{"n_layer": 8, "d_model": 768, "n_head": 12, "n_kv_head": 4, "head_dim": 64, "d_mlp": 3072, "vocab_size": 8192, "activation": "quick_gelu", "norm": "rmsnorm", "norm_place": "pre", "norm_eps": 1e-06, "positions": "rope", "rope_base": 10000.0, "rope_fraction": 1.0, "qk_norm": false, "attn_scale": 0.125, "bias": "qkv", "tie_embeddings": true, "parallel_block": false, "init": "uniform", "init_std_qkv": 0.0206, "init_std_o": 0.0, "init_std_up": 0.0206, "init_std_down": 0.0, "optimizer": "adamw", "lr": 0.00045, "beta1": 0.9, "beta2": 0.99, "weight_decay": 0.28, "lr_head": 0.00324, "grad_clip": 0.5, "warmup_steps": 444, "schedule": "wsd", "decay_fraction": 0.666, "decay_shape": "linear", "final_lr_fraction": 0.0, "batch_tokens": [65536, 131072, 196608], "seq_len": 1024, "doc_mask": false, "train_tokens": 903400000, "steps": 7190, "dataset": "wikipedia_en"}
Each number is 200 + 40 x the weight over its row's rms, rounded and kept within 0 to 999. Layers, rows and columns count from 0. The size before them is the row's rms in percent of the matrix's.

# layer 4 attention output (transposed), 768x768, rms 0.0266, rows 255,319,382-383, columns 704-767
102,147,217,163,220,279,133,169,185,248,221,241,261,152,220,162,204,181,100,224,211,275,208,268,197,169,214,259,231,226,197,231,220,257,204,188,167,214,235,208,189,185,209,223,171,177,171,202,166,196,186,191,175,246,207,276,166,160,171,223,169,262,174,163,187
106,182,201,226,241,210,257,250,212,159,223,215,83,133,83,203,158,202,153,180,162,182,251,172,243,192,189,207,168,127,303,240,174,159,259,223,223,213,281,201,144,243,147,192,181,248,120,129,146,193,184,274,215,217,228,167,274,219,226,224,176,153,217,181,259
094,202,156,192,185,172,272,190,147,263,168,201,147,158,194,241,140,262,181,253,196,143,221,212,176,243,156,183,124,210,213,192,166,173,216,225,193,237,243,199,226,172,179,167,162,238,124,219,195,301,183,111,141,158,183,179,212,206,225,133,218,219,254,199,187
104,172,197,172,220,222,171,188,247,181,176,138,137,149,159,177,211,202,180,229,162,252,209,189,267,214,223,225,199,215,173,179,205,243,159,168,176,179,140,172,230,151,189,179,191,246,237,197,164,214,202,166,197,168,207,165,144,208,174,234,181,219,177,257,199
# layer 4 attention value, 256x768, rms 0.0268, rows 127, columns 704-767
103,267,231,240,159,104,274,240,198,228,243,255,236,224,220,228,251,159,229,190,255,163,205,178,176,166,220,185,224,155,193,228,208,185,216,231,178,229,234,170,182,218,213,225,209,152,155,234,196,154,165,213,209,227,176,216,223,203,210,179,238,202,183,177,196
# layer 4 attention query, 768x768, rms 0.033, rows 384-388,448-451,512-515, columns 704-767
061,231,176,319,114,232,138,185,249,223,218,255,214,187,247,137,217,250,260,213,193,192,189,163,150,236,269,157,202,235,187,235,218,175,212,252,179,295,177,234,213,224,174,249,210,213,194,149,185,221,197,243,243,131,228,216,210,213,183,257,245,229,220,230,236
071,211,238,250,138,173,202,116,175,230,277,258,198,212,234,114,150,266,221,196,199,227,217,229,169,234,236,233,173,202,224,185,246,168,242,251,232,211,230,173,216,233,216,279,202,205,204,180,193,180,214,234,197,246,204,177,174,239,172,253,216,181,188,186,137
075,186,149,228,244,171,232,261,224,218,178,170,155,171,191,274,227,215,173,150,219,202,107,173,248,178,170,181,227,139,164,211,196,263,194,138,155,193,222,266,211,164,225,150,169,202,192,330,225,242,215,141,229,229,187,237,215,196,146,139,226,248,210,228,228
066,214,261,206,217,202,220,103,148,228,264,324,192,174,207,144,232,328,201,247,153,203,166,178,119,251,244,252,171,220,263,180,168,169,270,249,227,256,195,190,177,214,247,253,237,171,244,176,138,192,174,227,205,158,216,146,178,175,193,249,261,131,211,143,165
086,150,253,189,181,196,201,182,144,291,257,217,253,178,294,141,133,254,138,191,195,172,206,155,185,236,243,211,164,187,192,170,158,261,179,205,282,215,242,222,161,224,233,213,192,230,196,168,189,144,235,155,167,270,163,168,159,208,147,190,242,173,167,204,213
286,215,277,225,138,190,219,188,214,198,258,230,191,209,145,148,189,210,206,161,230,233,244,189,149,248,199,195,166,209,218,268,284,135,245,211,195,281,171,193,247,250,250,213,200,216,230,161,248,214,127,242,268,212,162,190,216,259,218,162,227,189,224,182,200
192,183,274,183,139,174,202,192,243,209,291,242,181,210,179,130,181,208,183,183,225,202,238,205,183,225,190,193,141,175,203,266,226,103,201,243,167,252,146,189,237,235,250,221,193,191,243,173,252,207,175,230,245,249,147,192,185,271,229,164,209,150,201,227,212
103,205,138,247,229,278,209,195,189,180,159,135,205,247,188,230,188,229,194,206,160,163,103,204,217,204,236,214,248,232,170,159,172,250,176,147,208,239,266,260,224,194,196,189,198,157,117,188,179,165,191,215,186,162,269,210,260,153,197,188,245,222,204,216,215
120,243,223,203,182,164,231,196,250,226,245,258,232,230,183,115,193,242,227,176,210,199,270,237,178,263,242,221,152,240,175,194,228,166,252,258,149,197,188,156,209,266,202,191,151,219,244,230,199,149,197,254,194,246,192,186,170,235,203,147,199,178,203,177,205
148,201,251,242,111,148,164,185,223,207,230,259,158,181,150,181,195,219,260,116,212,190,258,152,159,251,207,195,163,242,271,262,243,94,218,176,130,245,135,225,182,205,225,228,233,205,216,214,192,235,222,249,241,222,150,163,240,255,225,146,237,211,301,215,156
080,216,279,264,134,130,270,197,240,239,212,271,199,212,177,147,185,197,251,161,248,191,245,215,181,223,218,213,169,232,258,273,179,172,200,200,158,297,166,206,215,250,243,271,221,204,164,196,181,247,213,243,232,229,185,216,238,225,153,193,217,271,236,258,176
073,94,183,173,283,217,190,214,212,154,142,255,102,124,244,233,246,176,150,189,129,222,134,163,220,169,225,253,230,218,229,163,161,192,153,205,128,207,183,262,132,214,131,133,269,132,170,184,194,251,250,179,152,219,150,223,175,200,155,193,151,161,218,191,199
070,190,289,227,135,159,185,193,226,217,199,223,190,219,122,194,124,267,213,159,249,191,205,205,175,215,272,250,158,239,213,185,208,164,227,176,187,247,211,209,236,256,280,210,244,211,251,237,163,156,198,166,170,239,208,137,217,237,208,223,186,142,243,231,170
# layer 4 attention key, 256x768, rms 0.0317, rows 128-131, columns 704-767
080,180,188,236,199,200,205,180,220,201,194,217,163,212,255,177,199,282,218,166,180,259,269,214,193,256,255,205,162,194,255,231,275,186,245,171,219,199,182,169,259,225,185,202,239,201,213,182,293,226,176,178,242,233,198,126,234,195,199,203,229,158,204,188,181
067,193,174,179,202,251,206,150,118,169,231,218,150,233,218,177,193,244,210,178,187,248,232,155,172,311,190,180,116,194,293,191,258,181,223,156,172,191,276,175,257,184,196,198,204,239,196,172,250,202,174,182,238,148,155,124,278,179,149,199,241,216,188,147,227
098,257,217,203,124,149,193,146,195,263,182,218,239,178,184,100,186,233,215,186,219,262,282,289,192,215,192,163,253,245,202,242,165,205,255,199,156,218,154,247,158,256,211,259,128,142,177,202,115,237,232,252,201,195,206,253,107,191,219,165,172,202,204,214,211
051,160,224,171,258,279,263,201,250,193,207,218,136,116,210,225,220,225,262,140,219,186,259,121,186,217,199,196,239,172,216,230,271,166,246,220,217,163,197,181,244,191,257,166,260,161,224,169,159,213,218,184,149,202,163,161,172,244,199,117,206,152,227,139,146